{
  "hidden_size": 256,
  "norm": "rmsnorm",
  "norm_eps": 1e-05,
  "positions": "rope",
  "init_std_o": 0.00555,
  "warmup_steps": 62,
  "decay_fraction": 0.869,
  "decay_shape": "linear",
  "final_lr_fraction": 0.0,
  "batch_tokens": 65536,
  "max_steps": 4868
}
Each number is 500 + 25 x the weight over its row's rms, rounded and kept within 0 to 999. Layers, rows and columns count from 0. Numbers have three digits each. The size before them is the row's rms in percent of the matrix's.

# layer 3 MLP down (transposed), 704x256, rms 0.179, rows 313-384, columns 64-127
094:470469515463493485501464465462518512498491472528430491506476460508514515546492504521508514495452495475512510531501544502513493474540507499497489508542549516457468531495525517493449481483521521
106:522497539517500492500536503535485510491513497508499538515521492513517505502468547524473504540552505515478513509486487523501498503434493516530476505471527504496517513474513510475528466505488520
092:517524506493461477507479478497489491526497478471486472461488510494473447473508533504492516484497480503497526506549484510481508481452490512507480475547497535447483510506467518489460491564496511
097:514446533490471487504485466482479514515494474526510557504511535514483521500514509502516497530476501481488470490509511479511509495492492467497473500500500516499509471480457530456502529477508495
106:526483522528488483508511511459509507545471489475485503482502491494492467459523477495512500461485526526473550441494487471507484517462561546459462519497483501557458498469460488506505467485483492
088:492473487493508514505482507488511519496497491479559509477511516491516529517465486523513459528469492481477495504518467487486536500503496443493467512498544493495482488484493523503522489540536525
102:507511485529479530500492527504493494490517543468497504511486474498556482504497521501504495505497510538508503491528499480498477495480481509492446525467469516500483472518500527499471530532524484
095:515520503514496474516528513484502544506485463541532550478511516498489505534504493545506475495460501510493531542509477502499506467515479530496524503516509503510495460490504494507493521527495495
097:532493496495506539541541517555470510486550473538536493465490494470498534492496466511491497496485490463511508510512460526484523478550535503555491499576512517522474472516481480499465485518503471
097:532485462495461506500515501481495554495490514482473492489471480509489478518472519502509468463528464510489501520517487467471496533545499472556491502518474536507533499505502531553489485498500475
099:515485525517495484482491478592476553493485496480472542463524521484451505480479531481521527515539487524501527482485543502466456525496503537525496498514522529459500454529515496480536522519513495
097:497508523511516516482541502489505478501475520477511523510497490474499492478480532452506529493542491516490478496506487538567507500467558460467509517492479516525512538507487511472454452486512453
099:518455512500519487509524478515520470520527495465469508508484528537529526489526508525499515500540524503494534492487481496473504495510491445543504537494501488527515548539498508445479482489501576
088:475502543550502466502478490515473467516524496480493504494474486495497500496470487580488478481529483504502482512494475494494502560510498503548501467497491501516520494482507523494535519502501496
097:486537483488489481476504522485502484484496498493481572524485466517423498464470490509486516511505514511484532506500518491479500522508504473528502477496497498539528514491520496491495489531507470
099:483514483505522544523452482513481494522482506519537469513523497516462544464495484562487482495458501539524466496491509523498518494500491508495499523524469523504501490483450490508498530525508502
103:552495512510526514511461500517502513421521509475459485465525527502520511498485502496519487532492483483507507472502475519495519539519509506516488473469499509516477488509499551488529470521479486
102:524522518500500484537488495478498477530493522517491457519498465471499489488502508508514514484550473521491437488479552500504509478526479459481511492517522509496498544497493505489530524452517484
106:511565524489471511515496511541505455495457488503515506508505530463455504533503501448500478485550495515501524539479500511508517520566472542506565488503479474561490483462498505481495543507493488
102:488518490525517493505453512507512512524492480474522489551509468458504443513482524507511529517488526451477495503535482524517508523486500478491483530474527508522506513470535432489521517513514486
099:524497482502452531507514506520462516491498486473503527493488509479496523491504497516473437521545514482500449474499505553517474466503500496518529488505521507485471450489471468535516536529510486
116:470507538477473497509535459455484519472494509556496449479505506487499491506481502533490496474511516541482493474510460475497545465524505502481514506532485508528464534505510547462476510512467476
090:547481487468452515510504490517505492514477443509510492503515499502503494514474519514536498509525492475513495503486529481503498518487509505469478515506440492514527540510492505521507503458449508
094:467501487487497533489513502496512517497496519478514503535464491516547459537513490516457528509515533525503543537492497451491467467493472505517490480476497498515496470479514476506482516519530516
103:432494563506502502462510488473504507503524534531500510533559501498485487520495517473531531495518520537479487500523455502494469492479480458506570492453434492505491503509532505501521536494511504
097:539494528514509478483493499486486450516515499542525453508536481531537488475534513458491512478491513544495525543505521499483500484508526500501537476457515508502470476507504473518501505486505517
095:494500517494524501485527486515473519502492515495533487513514482492515468510497499487547544496512478468482503490490527511492508514495533498516547526505463537506509488470500483455495523509494528
107:487466500505536504513457535522474512485453521515495543519495491488506511490492525518454464486534517511476490505512509456425509533453468519460470491480512503486486491497483480480528506491492532
104:504464514523497497480492516512519480498495494515523512573498519491515497506447524500540528500513501514509512489474484536482500511509512501472494484475557491530499504523509518497475532494480464
094:480497508491493461519478459547475516501480501485498560448502539551511488511499497512494497550513488455506546480486502489493471469476497486513509534511505513519506481472500504514505510517491542
098:519411490463516503491506471519489495506493470575465493490494482466509521465521506470532492473504493525557530499529511516531500465459466529513483513512466491510503488539511496532488508539546539
102:443493491547523484486519525507507503515492537489503493496497468543490521525492490476530510516540488483543510532509504497462522483480521502520545520506466468490495521504507519502530476533465463
094:516468526482491499461498501563487522525500508513546494501480532534494520492540501505479535505549474521492543459501509468452521494490499499511472487471528523477481491543525480505458514540473532
101:518519479512468506524474500499449516496482473477498472511491535525553455501500499461492471477491483481514498526532445518502507480525505534477477518512454503509538491505503480537500552520528504
094:486521509469455490531516505466494476505465531508569493510490503529522534501477510488519483501527500485559465508501515511512524493520498522504504472505520524487515566497529523512475501462549494
102:520544500508505449529510516505438508477511451491541510494474497523490525527494501478510513473462465484521482509524505514506458471493510552494530499488531511509547500494520488492457409496495493
106:471510513543462501541486505499484514504530522492507505501555495513503507466481493500541498533560506527483477522507514441487514474517518511513476498492527469513554518488464488482555517505493524
101:508510502487505503525522487466502518454472486502494500490465515472505543489551465508503507536470489476529488507510547576487471481570486500554494541503496543482504539517508502493510494516470493
105:500515510481533482508470524497477495525466512495574486487483485485506475490506508513462451534490487496510499489496489491536506496530499543488490447523558545498527480546529506506523522484514535
102:541474462502483510474527514535482489510513453492515487484509561481502525494513530522508503490484512532542491499494517493514529511475478480528479488555494536479479510479479503513486517440510494
101:490504504535477525514498519574512512513503498497530487489502502496514542553516508511491505528501552491494504483496551495467572505438521502495498489489489503498480475500489519490492506481504516
106:517476460548522503481515509468507494542558492505479540511500528496491482460482488495526502524506496441486471549488454531498494563479502520511470488482509521467510548529548490475523575515514531
104:476543524497533468492512482530499458491499499556563501511450485525473513506467523505540506504547496485483478530517529498515510530509530491495520470507527520450512497479503542497497498522492527
098:545533492493481462506497522549495495496550547513469488493494512531513476540510485528491531539486493542523470486533506483536509522518457485527504528489474539511512481494516482514517485457464491
099:498500471492486490509486487548543458511519486522499531556545527497547545504467490508493487499456490497523463497574482515566489533510506510523480447485507519458522511520515515523477499452483526
103:497491497498482508523486475493496512493512449519477518499494511488506506478505453522510489482484524523570516503498497532527487516514442476493479521486504482522488472519567482498504536499478506
095:494462499503501451523506520495490515569490478452544493471518486484503531472495509540505513547462471471471445480513519462526504533513477514504462522453528507483514479504540496505510496488505459
107:485472494509469508536432513489475474490529526495507536520468490508505491520532520536498467497497506453497490503498503542501484519457471490512492497462513507507492512451475544505514507466492530
092:537517493475553495521518516404477484454462512523447511490522494501499459514454546526473480481489503492548495509500506485496494508493467464525546495500490508504509526499499472501470447493481513
107:529511546457506489528502490455520530472453492497441467493460517504505499478524483515470483487485514450486521519507500501476520520517494486503560504489485504501485502502515511501484474517469492
106:564475524514552509519494496557517502519478520471444530505489489513444485471507477526484484487494514499509498500484504520525476506505494503488509476489510502513524509520490510478559508510518517
099:491452500479514478514508475469480569526490533519457480478496514511496506496521502536474455526462457521521510533492507543478479501517498513501489493470541528449493485556505505460490502496493566
097:493523481516470485462496492545496514487480464524508528486493447523472470481452523493491574483471529479483482504499492500492529521502487456489495501513443528506501516466511486512504468475519482
105:513493481485504529530474511440493495522503482523492512472491517477529471519548493480511470528467502521484531493504494489536500477477511458515441457488500468507537489519571528496479493509527460
105:499509515521519497471500532516487476469514474516506497570563566503546512515519510468514509492498526519490532507483493539483476492485494481512467520486513468537533533512508472481518514521514548
097:474495510483501524503530514509553482458494492518497458486497482502507494501512514501499526492536489567538462500479498452498477446513492500503499537515500544491521509505497500501472532481486513
100:507485508511473494501535458517503504466516493524541519507528508485494514529517511463522480466517494521511503437462486511504461503511526511521509515518471478502546479466469471496513473540500500
102:506489510510508488460454509518504481507463474515522464464516530505497516510501518496488480510558506490486483494500542517499491473476473514504523535483533517530523516549450501494426520542496500
102:509514533469494501504468512480550470520477544491477489432525489524512473505489473525547489535513514515515482490546448498483524500503516529495568503471511493487489507510499500518495514453529483
105:501489531497551503486520457477525517567479535539528510524493482461515501492514522491499555468510467478466463518512480538530509512499522435513490515495486521489495478509490515450511512539495478
098:486510502508499471524512519515480517501512465489473508521494521522501483454503504479457494497489525516533502466483475538515484510509494463513470506506453517464488499499439461529480516518503496
091:514478468519499487505470500513503484531495520497565488475558518486505490468487527481481559480550486480523501515478540478482495495479474510458502498444531505497498492492489504492491522504482557
106:468483488508508507458508512534494491500492476525489545435509491479485460490506515435498499516570452462477491503459515502518496439489512483450525496516499512542508479494505467525523537535469491
109:545476504518495469531499539541503525496534519493571514487472495462506500476504494514499510558505475531501491447513509484495476500481500526494499479490526522507477451485535482521491507509526514
091:495509495533501481486541498496444546485529498513449508474468501508472490547491522502441509493513532523526553491466475497467522489467447507454539492498486484505484464537499478494494496485495521
101:500512491503536488522488480527453501535504463483521514522484514503512507499490531481450489517486472527511495505479497524502514457446507509483513515511485542491451481469458510494481481521508520
086:503500485515475497509526479511547520510474480536564503519522548513523521503487484543515490495563471537485496537477501529530546495485523479491591507497477497524498480500468514487503527496510509
108:474514450489445525530465474523480499475461515498469482516510531459506512546535511512505507453503537504493465562506503490462465519514500479538517453488512498492498480482468491516521537554511526
099:484527529517464498505566540512528499499516472434509524499497510474500510464494492456529504490509499503524496502541502429494470479473517533503507479493528499494506523502485518430537464521483538
096:482509479502524522530521529494506493509479479522441541493498497508519497496535540484480514474526516503531463502481480559452458511520545473498490491504452504456483488496478478499512498480519499
100:517529509509491516512504478458481515508465482508545464485501525517543529470514500525449498465568455548489480493495554511452481525455515475492482578519475521503498516481478497462497502496474490
087:449502505520528493465526508530478475530504510487512471509513513497486487496510537470506527505463530489485523519492460499535499479514555518468516497531500496487506505474476517508522557487476533
# layer 3 MLP gate, 704x256, rms 0.19, rows 314-384, columns 64-127
105:517498529506474488519475526475512505519453513485513454483449541534479467495508490483516522500451486486504509519558479516549452522490465528482522548470530512530529510531459488490427475494478480
095:524494499493500553471476528516519548494472508535489490485533489462525565515514504489518501485498511532476529483496488465537536480542499531513499515466510507508533469467487446484527488447500469
098:524491510488551527518545482480472528511476476521482521496496500535487471512487468530501506505501545462503548517527480460481525527485401475507467504502527494483505499546564521491533506500543498
101:519498525513554527499488536512487448536507498475540498540422494469498507521500494490491507491486530501515525477455491500438507494474515471475503528529507454496464513522503509455516449506474494
101:504519502501509495496461536480492504479479487506507495499483525495522514500480471516539463494509496494457470508471474503469499440501472503486495486494479560491512518441453456555491492520505514
098:513483479491489457498540513517530491502489524528506480506479484500499514463483503466531518534515484516520471529521509503504455495521514517510552527526528529472455515524485512495478495484541501
093:527577538488551446531521532472473507478479522512498506505518478513518524543498467531499519504517481501506519495531498501528451444574516514527475514533535529472483533466515518469450474506481505
097:488560462467509526504508499493490517496546504502495498469502500500475493465453470488514472535488518464469531509493473465504483525498493509509482485485538512486508503463461477453541506528469484
098:451457506458512473527497506466490466508487466524539505524544496479517500474517499535474513495495516505532522479498516502496502530472512498546494466473507532536490501540507491452509520439495531
097:494514513534510510508527474461506493558527456507510482502501501543495510533548471550481497478474527534550460506450510508519503472471465497483558503481505497550477509477487507504438497471508473
097:519534491495530481504517460479495487507474540549504484510506469453513464503519525481485495487525521460518505468521515498482567528530482489497525465547532469519563486506510509519471513514481532
100:524493468513427472532470498491497474496463482547477495482519479507490535482508503506519502493449492474509489499512559486527482492483516502466446462546496550487493465481508476504513516486493531
089:514509506499482488455463510503505506550492496486501463491514466496477531461463489517518482499509516504508522512508482498499474508506502480533528518518502528529484494508515518475516484534510510
097:500547488496505525512506481537514546513525482513479490511504470508510492514494491501475494447529494542499515544499518442521488560487475504508484478492482488438503470514516498515520516493481487
097:533522547557478501535487517560521508505553480450536493452513484496538509490471498542511517485511524468508479504504492512526469515487454506526462473505512518434479510503524519504469497489475450
101:489537566507503547445516463519515511492481479463502518492505518467502510516504459548496495514513511528499502493521504429468528473506517460498501539493491503528495498501530501461469543540485485
096:512452513476502507491468538520540537519495497469476469493454512531515484516497473515496497500563480521461500542498498529549495442512529510543513505506517477501511497508465531490479500465462521
108:490479487532462511541509493504518493522484490465487487482506489489508494493477488476495529464517504511515492479540517471486475518503443493468519508458471467487517498458484521541463536514512528
106:498493473500516476520488474524514543530510540505485491520504492496516506478563444503489490495535459476505506520514479495520504496475472481515499521528535471472474473519489469463513528535536464
101:523478477488482465514483516510490524482515481480498479503526528505490494496493501487516460551490490498478491496546546516540507455531529517458495498460476505508495480493512454540489482509478485
104:553469531510503477514491499488508484530510520508531522497466483475532544473528527511467489476543471477487517491506490549494534501554469453507487506484526494491501508502477514482493518506501498
096:538480459492487498500506532455476515439499489472497509488521491537521477559513525485539507464491531465541542473457470494520479562518482475502514490473478497492481513498470520470454467497490514
105:531535466468505457497528524517500473519516501463498462499530528498519472527488487454465476521498518502490506515516507517454463510526522549509517537504489547475518465510480493477512549465517495
101:490504458522485494493484497510546478518521550508458475498506500501480521509530506474471470510469484508499499512492489494538443511533512483507507508477522521540491528512509468478518519480516547
105:474506486469498543533481477448535475522518473504496448491469491527502495516525520506507492481483441505467514555539500489509524508497498499475463481499491463528483469478495493526496517481553513
088:500508462497484521524511550529436520523483478480533478488501488543476477516503478524476512514486525514492508491474497505514483523523500533503530484470497493475497489528541463482531472493496515
106:498482501526532469527515527485451519511442483535516482523500493468475482455492481482460460478507541451512497533496536457461554515510449499463510468518516528482491515509417487460436491477509509
102:499480509476476505467457495522514473488499515525529503530507499441552498526485510526508492443508553486514454518491509496526529466534473481502484501478531485540421564546491513480503495471520478
100:488492505504514483476501459526473537505498527515501540485521551492494536538482479550555492486525513480474523473484455504512489488498450500479448536519500491459495496496503503490551506481461498
105:538474469487492478500472469521554527504495469471473483537474508492504492500530515486467478514529487483494499496561494528517505472494492478498534509512508455518529486459490486505465491493519522
107:508502470492510474488562525485460474523493512506502500517527475532482539472496468504513505481510498509490510519477501531501501514476541464515498503516512480479545499496451549499542519538493483
092:525448453493503535474480492498525534523486534508516488482505546499444471536542494522468511495532502506515528454476491497496489536487507504493467475506532492450506502512500455508507509499455501
100:501469498556462496523471493490481512525560505477553511489504479490492517503452494486543524473492500536483532523530499451510488512457514496514458500493543523528499460504475507480459511492522474
099:486498523511492497528499554516496449451491495537530504513492481552502528501495454519465508480456490487530510501480448500507501468477493533512513449512476505520493527508473533481466460508483449
099:494514504471545506509485496518502507472524530488521497493500513524520474490532535496473467525479484529489485484437469472469477537494500488497467484490496517495490498453499498460512549537439486
105:512550493532494495508516471528502506470508466504505504483526462479513529495475527490473481556496496509473515489509468496490500472519486489498508479474510466521514607464513499485487554476512541
105:506492485554503518506467508491492550529503504505509474530492512476546534537521492514542514494512489462531488497491531483487509484487520477505479498495529479547465493506477540504566464493516506
100:522490531531486495477490519526515545457498505494485518491478437554509488439497515547498500469488453502509495492504484570490522446491502484465506507515479474525472514493479467527446475502480505
100:477500497466515480471504493501480485505520508495544477486446494457493488505512455496552538482449484482477505476501473512451471544492486502479523482545502482527495453509472525473513519503480503
095:516495527497502505554540478546497523454517460501478516470510506488475528573541493524493541477472508486480537518488472526472477457488472477498440506463494480474491517546510532513457491486509473
103:491460531529532531471509556546522492499489441486514504510512500507515473489495508499448454512459495500473503504464536536501504453517469489491504489562495442479459540503516495475507502475494458
100:489497475509509471471474458495473470475496500507516510534488497567510501484492460495515494470478466511533522484467528517528451506504500509491511470505486504470476502471499504503521484489474539
100:506490494518491521480401493524502481552514537489477543507507483466512515472511506514494488480476515493511490517510516478524504496486500503463511520477495488511527501510488502476481477497526512
094:544500485500507482526506513473486512486491487495436496491439470501455478494546503501505475473525483479515490526466486532444471528517541458508512518497534515502536478490512495515494482500515499
101:483516467499503516486510443506491543499500534473503509485538512511475531530509489516556511462483455520510497499507522475494533504519442464514503500498513432505505471494509523507499477496496517
099:506488483463504485479503513500473516561544483458474524526508530464541518496508546560548475474497489504513497503511489438527506481502481555489459502503498464483542477509523518488522523492494487
102:472494483467529520519493535499538490497516514499510483538464488521477491488518494472486528463480507524496469468561481457547513534511503551459506469465536481510533516506492529479507510477459506
100:502496474498552523510489573505506474523485504497496528509448505538516477508502505503486535452503493474531471554486506478506491508467510460528522532482492517500534562475544492498485456538505486
102:494510508555488492501477517499517514503475543463512432524472539537473514511500492484480509489499466490472453473543491523529478498517568482516484526504484518516483504523490489463481470501469474
097:501516506522506538490523518494523536464471488518500465500547515491510455480506518506514497539527518496507499474530510499514472449509509495454464502504497507502470527559498494479540518499496529
099:533520519509506551482464542500501523484501480463496452525478491487521477534514485515502503476503499485490461490443540551498480493492529509481482486496513524490530504463495541513482461500501510
099:494524524531484497475443482495437500514517459499517472485504508531510501513491497480485462482492449449518524507496482483502530529515464516520457498499521521505494477475482507538490516445495474
105:497500499495529513507497502507522505443458493495484472521501455489480512459515498494518475506482490510475478498498534563557474510538514521527499521527497534559469500491510497505432465491553503
100:498519505504490523509487511489514524570478466516514461468500468529473516472468507498514500493515494526482462548484485441503541504518523455503546480513497479509457511475470498514516511479477483
097:529515459482543501472516522506497498509474442481498452465506495521482518553490523504491499522512471545461491524514462519523485508535510466470487513491493479503507488491547514475505534482462490
098:500460512508496463510498488521522497516550546516512494522476486494453531463493484499457496491469488469484482532542499482507502465497492493514489546461498510475511504513486488452525506508478502
105:474477481491513509493512556494492525519498502490535522474497499526483489490465492525522502510503496433513500506508494516552484554536478522557464440548507514472507507494547478452505467490496508
104:527473519487518500491453497487538481485492479496495511472492565487500530535504448523531484517518516534491529502493517487570481520518541491510503494507508497450469504507512498497505518464528494
103:495552510538492464485481540483501446463494484526520547486537512459508498496535503518496472488478496495524506484450512503483508527486472484508497473467455461465549506531552501521456509448533516
095:524491445549549543489500526501492481475459500512526516500496528488497475501520513538484488508494485524480448483535501495506477486462478495501492502487502504516461531520502469485452482507481507
088:535493462505557508553543474489515493516540505499512429516503560493463474503475453505445476487538487500506531513480491440496474507508497537468496502456549476503529500491512480468509508464487509
105:537488506487508493468470539513536527499540490462521500512515512525524486478504502525457528467492530485478520512533460508526539476499502483509505515448518518500543499459467480511475492492508486
106:500449469516481497478483482479502490486475526504531537501468457521495494494492475479536503523497469495497520450469516470494530521494513512500470499540526476512521562513477485485494532466514529
101:468491495498497549505508541500470548498489515472501529509471505513500502479476493501505516460484556463463497505507506519499507525529504471505514472457485533490538507486496503531472499526482468
100:483496493529522535503479475463490552500534506516537509535571462472501512508534531465502548518480496467515519458518534547520495527526507512484544436510509509561508500508458523534502484488512450
087:525494538548506522518475483487531550526470537496517502532490546520506482493503528518529475490508495507512523520453481479541504519461486449455479500512540485569491463491457495464523490527483510
105:495520448497511542457492512490510483497490535521504479523479469494511476494550493518435493470471488529552471506479502547497505499515441525508494491527519538490518518495518463491508475484480493
099:518522490509477516514566490473493509525480524486512537508540500498487500472523517433501533525557483485504458472496496475489468496452498523477511478509541482492567478507469462496520476485476500
098:512530527528500497539512519498513521558504517419502482513479519544479482447503502527533489492455486477503494548517468471528492497490549484512503467508517529477494449463521465498471482529534556
102:481480505512484454479486483507517465499476454462442442501513501550487445514533447515506515547498520432459478509490534464511518502471488503543535516495511512428482464497497497459512515519495495
086:458523518517503522525536480487509512485490502480511443514466514472520460486535534523469507510521486479533535547499521516585491491497519496509524467541502507524506521543486520545486514487474490
# layer 3 MLP up, 704x256, rms 0.194, rows 314-384, columns 64-127
107:513492477492512460512505498507494557508503536502524472471550495518530483526489452504486455487517572529529505522510503482536553527450505523464506516512467452479512513477513476509500509529455503
095:490508506483489538469495485507494499487499472506458490509536500515516546517490502487482487501531465504487582543492516481506480527496504498487527511487499509506500481460502510487459504519535540
098:485504535541470516494470487509548524487493497528476524501472522467487520557529535504473550532469527506470480461511533510532451490530535497526504474453470546516495477509493525479485530515554453
105:530476498488454503496490498461481486511463477506520471510501484527513470463465504505430500513505525487486497493549488499512502531469535480483531529462469487485515454481489504519480495515540524
098:517530514454497473482498491496494511484432482511522518513477493488496541512465501531526432511522501510497470469463481525518486428508469474494485500535498493463501534510507503547493467487532490
099:487503490540507554493514503497495500536470491502518517432512470527515494504462503518490530487469497517485448514514480434471515518510503509481531500507458507492518495477504486484470519516522446
094:501539479487523497501491522510515513501480499515537540517522505498507487526466477482506509508486495486504466520540464505537483482491494491511464516527531511481551508524523509519521511549489481
096:515455471518505499492514546538505540520474510511485481495480476485477451513494503474486466496505463505505528504517474476527509492480476518491505512572503537521466502540545471536505528550532486
093:537422453512465500510518506486512499559473495515523515498492497485471508487501494510503451483467427514500494559519498440495448559524508451539472485496478516511501499467510536479539515479498492
098:505471521460506541494504531493503505482487473468506491474500519496496480515481509509498486482473496514521509539480569484505470503474456475493509484526510498449503488503487519491429519478543471
099:496485514464474530496532495492491521507529480492491496499502472490498490509498469499513499469505498499510459491488508471512505524456501501461527514483481521454441490489491466476532516526510509
099:528511507509538509531497479529521497500522498508510487452549440506520555459477502493407507528506484502502500492495497522518514481457497514483535515504489487525497504512508508477483489487524524
088:501463488456494496506472519468523507463500517519503533503508476493483478478549488478455523508534533501537561456501532532490522463488496479524572508493523514496453521497492492557466465487499483
107:481451494516489466552529527458511462493515529471521519467487501493506505536461496486451491535516482493474526505469472553496491508522473466504472506499507525518471480510506503519480507554536480
098:487464465489571486478457494525498457517502505502473537549529498506506526497453483517449503477504497487524503458488512516489458525496563473477515486494464464498506508510521473478507469537493487
100:533489555537565489535498484530482515479518501511531501514540478521474528477504533496499515508505510494513450545449496485512493525531503493457526499446507520514490551477488540534507476504490496
098:504511497505509513540486466487473489488488523460533493460524486497491495525544526444505474493478506514480496501535480483495518464497495520515479497471490513463512549512470479441474537495462514
104:460468511484531530519503501476471519454510544499470521485494502497486531526498479516509488501486510525551500485517476463495476469532521525523501483481494525445538465500463522471446496530489492
105:468498463519554525496485496496495454525495488489512537485562503470506463515474452501503493520463514514481518464513488497541489514482491492472473514488507506473504500491508480492504463504439467
099:501510500493488469518477505469488478496525474453541507517464496494507480534484471507550537558489519507470470482461420490507537510487518517469516501479513499506503484483474499487426472513501503
119:496475528518481470504522450471453505486504520545485466510517475478474479519522452543469516496488563491454501467515499510498558459507508502507498501462508521529452522541521533467467538510435491
095:522459497522468474491467494528467518472516492506516502511515508508496452554560496506510493492514482477526496493465503493515503514523484475509478471507466492533531471510456536465479515474455554
103:505499500519502470481485500501462516517484536480502525491482499478489488525460494542532521453491478495473518491486550454514534514487520464459482533518465518514527498493521497536491497534490528
102:514515501521540493467496510497508487507492486504498443535470485510513508534491499515528518502517498467517518502515457500519564508511504515506492517460435508430496542476452468506512505521514526
098:494522477491489470499471505502515462524437530467466488498465527529522471474523505513507540517508537500512488506498517509470499525523519505492590519459506511478501452522518480480487422495478516
102:497507476497502494517538496537469536516477511463503474508517535515457462488486481522504513504501493497471526539458494503516525538531503506509511528510494516453469480512508495472489492502513500
108:503571479511534509531509490507499482492477504505492487501500532572514489448519511492480516510510500437523482554523501491495486519444497469485510475477510479459485507468501485514500463520485512
103:479516510508485511493499519494511485480489534498456521524489500468476529498496459466504520480513528481513504477538523465483477497520498508484496497496549437486507502535481528486513490473536460
100:504480528489546539519510480566472515488466501539525533462494537519519493508468451516507485439524506459518525487497509452535505493498505483525488518491482534443468487454500502490495503529517499
107:530434493491541515516497481522499496507505497514495461504472479491535487522548545496503447458526515441531492512515481479537495477483453509465510542484519497531481506560531518496519499479533468
101:531434511434458459523525456518534490511488489497503498535507484460525507470531535449514491522481483493531522527497537509517496482452466516507498497494507510520531483554489474488496571481492512
090:556450471508473526500492489479535548509487545530542470470465504502472484481529460502446512461495465536542519481518510536478491524480460491549481490520492482451496494541510441517508498527511521
100:544502509477506557520559498474547493530501535494518491477510518508492506487506492509534479500517484502474469461489519480519468541444521498445511494559516493468516534490478515512491448522480505
100:498549493504555500501492468519547536501511479508475511506484526516494486499523503523494519494488492527479496498523502506472500495498517498506523486540509521539521460466535490505463461510444461
098:511461483477530498501493517486494495469503559523492488504498517527513525500547505500509480451471486495509483490473444469502526516490490505497519472502517521528466534545469458504542496510524538
102:533489484549552538482502524501524500515502505487542504484503544445529470533502516490519529447472522487500492505542478502487515459536495525532515495481489455481493488479489449467475526524522495
104:489528517483508427513479469513508454495504509514496515562487448487497520454517468518486501451445515582492481501500516534495516461480490525445521513492461522467473490529502486522423502486512465
100:483512503468558500473491466476534527476508513485470534497525536516505483511499448468508480508511550498488533508516495509526466555511514516513469512502473495493455465483496502467553458512495486
098:480543480483528487502526505503516528508489525492459502522495508497508469462494495491482497424515475502528512508508529501487451478439474439531498478499480510535479545491512454534506529495511502
096:499500466505474499480509453532462453529486531493498508477487510465504546518506500509486515496501562514486510486458477516502492478478517505497512534509480541516480453529503482527526530477488502
104:491503481505498502522477485573489503509520503481486529437496508492546474487517501528520514514488476559498484492465530508497506481495480491486507511491509453497487494452455520506491486513500495
104:484495491520521454492520515483524493511505528510452493504517491511479516503494539491486496542532495503484459514501504461501535503484496474529484528523502506486501460472478483489484509515505507
094:521495493508493435524488558474490488468490525485515533536476485507479530522500489502513504515483530518478516476525488530514459522534455510514513490514529529506537509509495484486489525487480482
098:494483513504507473484495477546496466533503504480510518511516506508522527488513495496504451478494499523481453511528518506525512538470466533530463479504511543506496520534504544498478509512494508
101:534539535494464528547447450497481474516548482467513511514500538490529431537521506483504576503512502545482541491491504443509496549545535490520507528494495519487513504512473455484519502511479521
102:519553495550485497502486504519487524480481510481496557490544511460528536484480453544511491471519477476508543511498543499524496503507503535498473518492479522498525451468514539496478575502516524
104:504496537473480512521463491497470496478522483488468514503446543540511505529486497490480478450496443502527484552489499486508488525486443437461495473504471497509460527503473510529480498482488532
103:447506490507475529507501482536500499499528545496526466507464498454525528510503471493537503512488479531468521480472485515521468488513471554521487478510518506530469478488479508529487513524519504
103:431531532488487550500566453525528483494467472499528479510519478488518499495508511499474487494505490525506528522497484512505501502508504470487463501478460481538464483503481509507482488486563515
107:523473471543555495487503518505483527513512494490522508467484507481485526508518465476483537539506508507525534534492528483563458516492530504513491484479549468489515531493483484503493467491498550
101:474462512536526472522488524521492496498527473498467528506432528483483438498500522501514485541465506544467486497502492498465521534476554492517501473514488491497496502488468473489480496506456520
095:469521520484468513487467554498467478455473484508553531476486536488512510472491542509510477472473486549519465511500505487507491473471498526516492462520522518505526509504516466498457561472424526
101:585485478488519525526491477507522511486498482504513487502507506451507482506475525509471502448498505470465491491518514542505512503489495486482521497503494498513450525528497463474514532462483498
104:562497516529517550475471515536503514517474510467483461480521509562465494558533480472498536465505454476492515492486550494518485533517502553526551494480483443501518487450495467516493502533522480
094:484489504521503531469574494521491435505523519504478450507471483465483540524488480531506507479525476565509441539505512450489483521482522473521493511504527497463509473498467501506482536459552504
098:513486509506519541502506508522466521520513523465493479545489473548468471509503504480513478545457485489510559499556524508525462494498478504477509472519478468471519486503488487516546482498449499
105:479513495509501521496482513483534507538479503500512492473520440526469491444513510505484465512558483478479569488487538489510519495458495529450528505577458543513485557531520488478496501485529522
102:530518503528483480500509553479505519503467542491539520461482486551496473520484454469530497499463512551486526484499427519506538481501483530536540563485486480498533459492487520493505512504507472
102:484506485475501527536472505539497550543497468524529484477544491508464508501522478495491530476543509552515495519518499463493516494461500496517489491493478516524519468478471472497537502470487472
100:523479515476473512511500513507463485542481476526492496550523508504480494461467464472454513512555483512440507523511496522474528494520503499463473529522493504477525477472488492519479467566536506
086:503457480466516529550531476495480477495480525496539447519516534511511448490501482462476513457524489463528512521503510456470479481497468512458489501472549451480505503510506493510486518493514493
097:453510537452504458528446515525515516485499529510458499520517486458487520495485509509512493484505494537536510505513478492503490491491517477471521473513465486489474472480499491508499495494480438
114:512489495495453467526522540471481518450504507504514479514464525507465478460480503537519499560479491517466508510513519499533490506475503493505456513501507508495498451476495454496515468524512498
094:516503467507541507501486503507514531471488518509561451506522465472497493464504520533484526504521503506466532482501514510506514482492438518499471522534521452493485511460480525497491499499523525
100:502505523486500439504499528518521460435510507513469507497502533515497493510511531490513496552496539501512538516486468459497511502503498498484500522530567502495484515499498479486505517529522512
085:509517524500477509539483518466553525512492526493494520479507576503462490513507519532517436524520492512510520495504490470541528506508488449477549508515499514563521514487472487457479488502510489
108:480546525480484496508490537508491497494537483496494500494525498502501482545534516549514481460469512521461489457483508453491478457466472497475495471484532521479513463566492563554480483458518495
099:499477548495520500525539475459494485496487533504525519526537504478490520519521481483495477524535535506487505497508475417519513508487487553480489519572492478446522470480524466470536498509505528
100:508515488460498523488505474524514495483480505560482508537481506476481470543483423480437494500543475496478526518489520537489522479507518495475499507490495508509528531548473518455478496518485464
098:488536531483540535487502535488494525497538486521480491495483527534487524510529507490483556518503475510493405521509505483478513561493514498525518555526494470486521521529483498489513489551510459
085:461546526518518477531536451493517495505481521449521473508463506481476496501485488522492482497518551483502536487476486500525510465519532495474532492507519479492491525506505510507473492532475491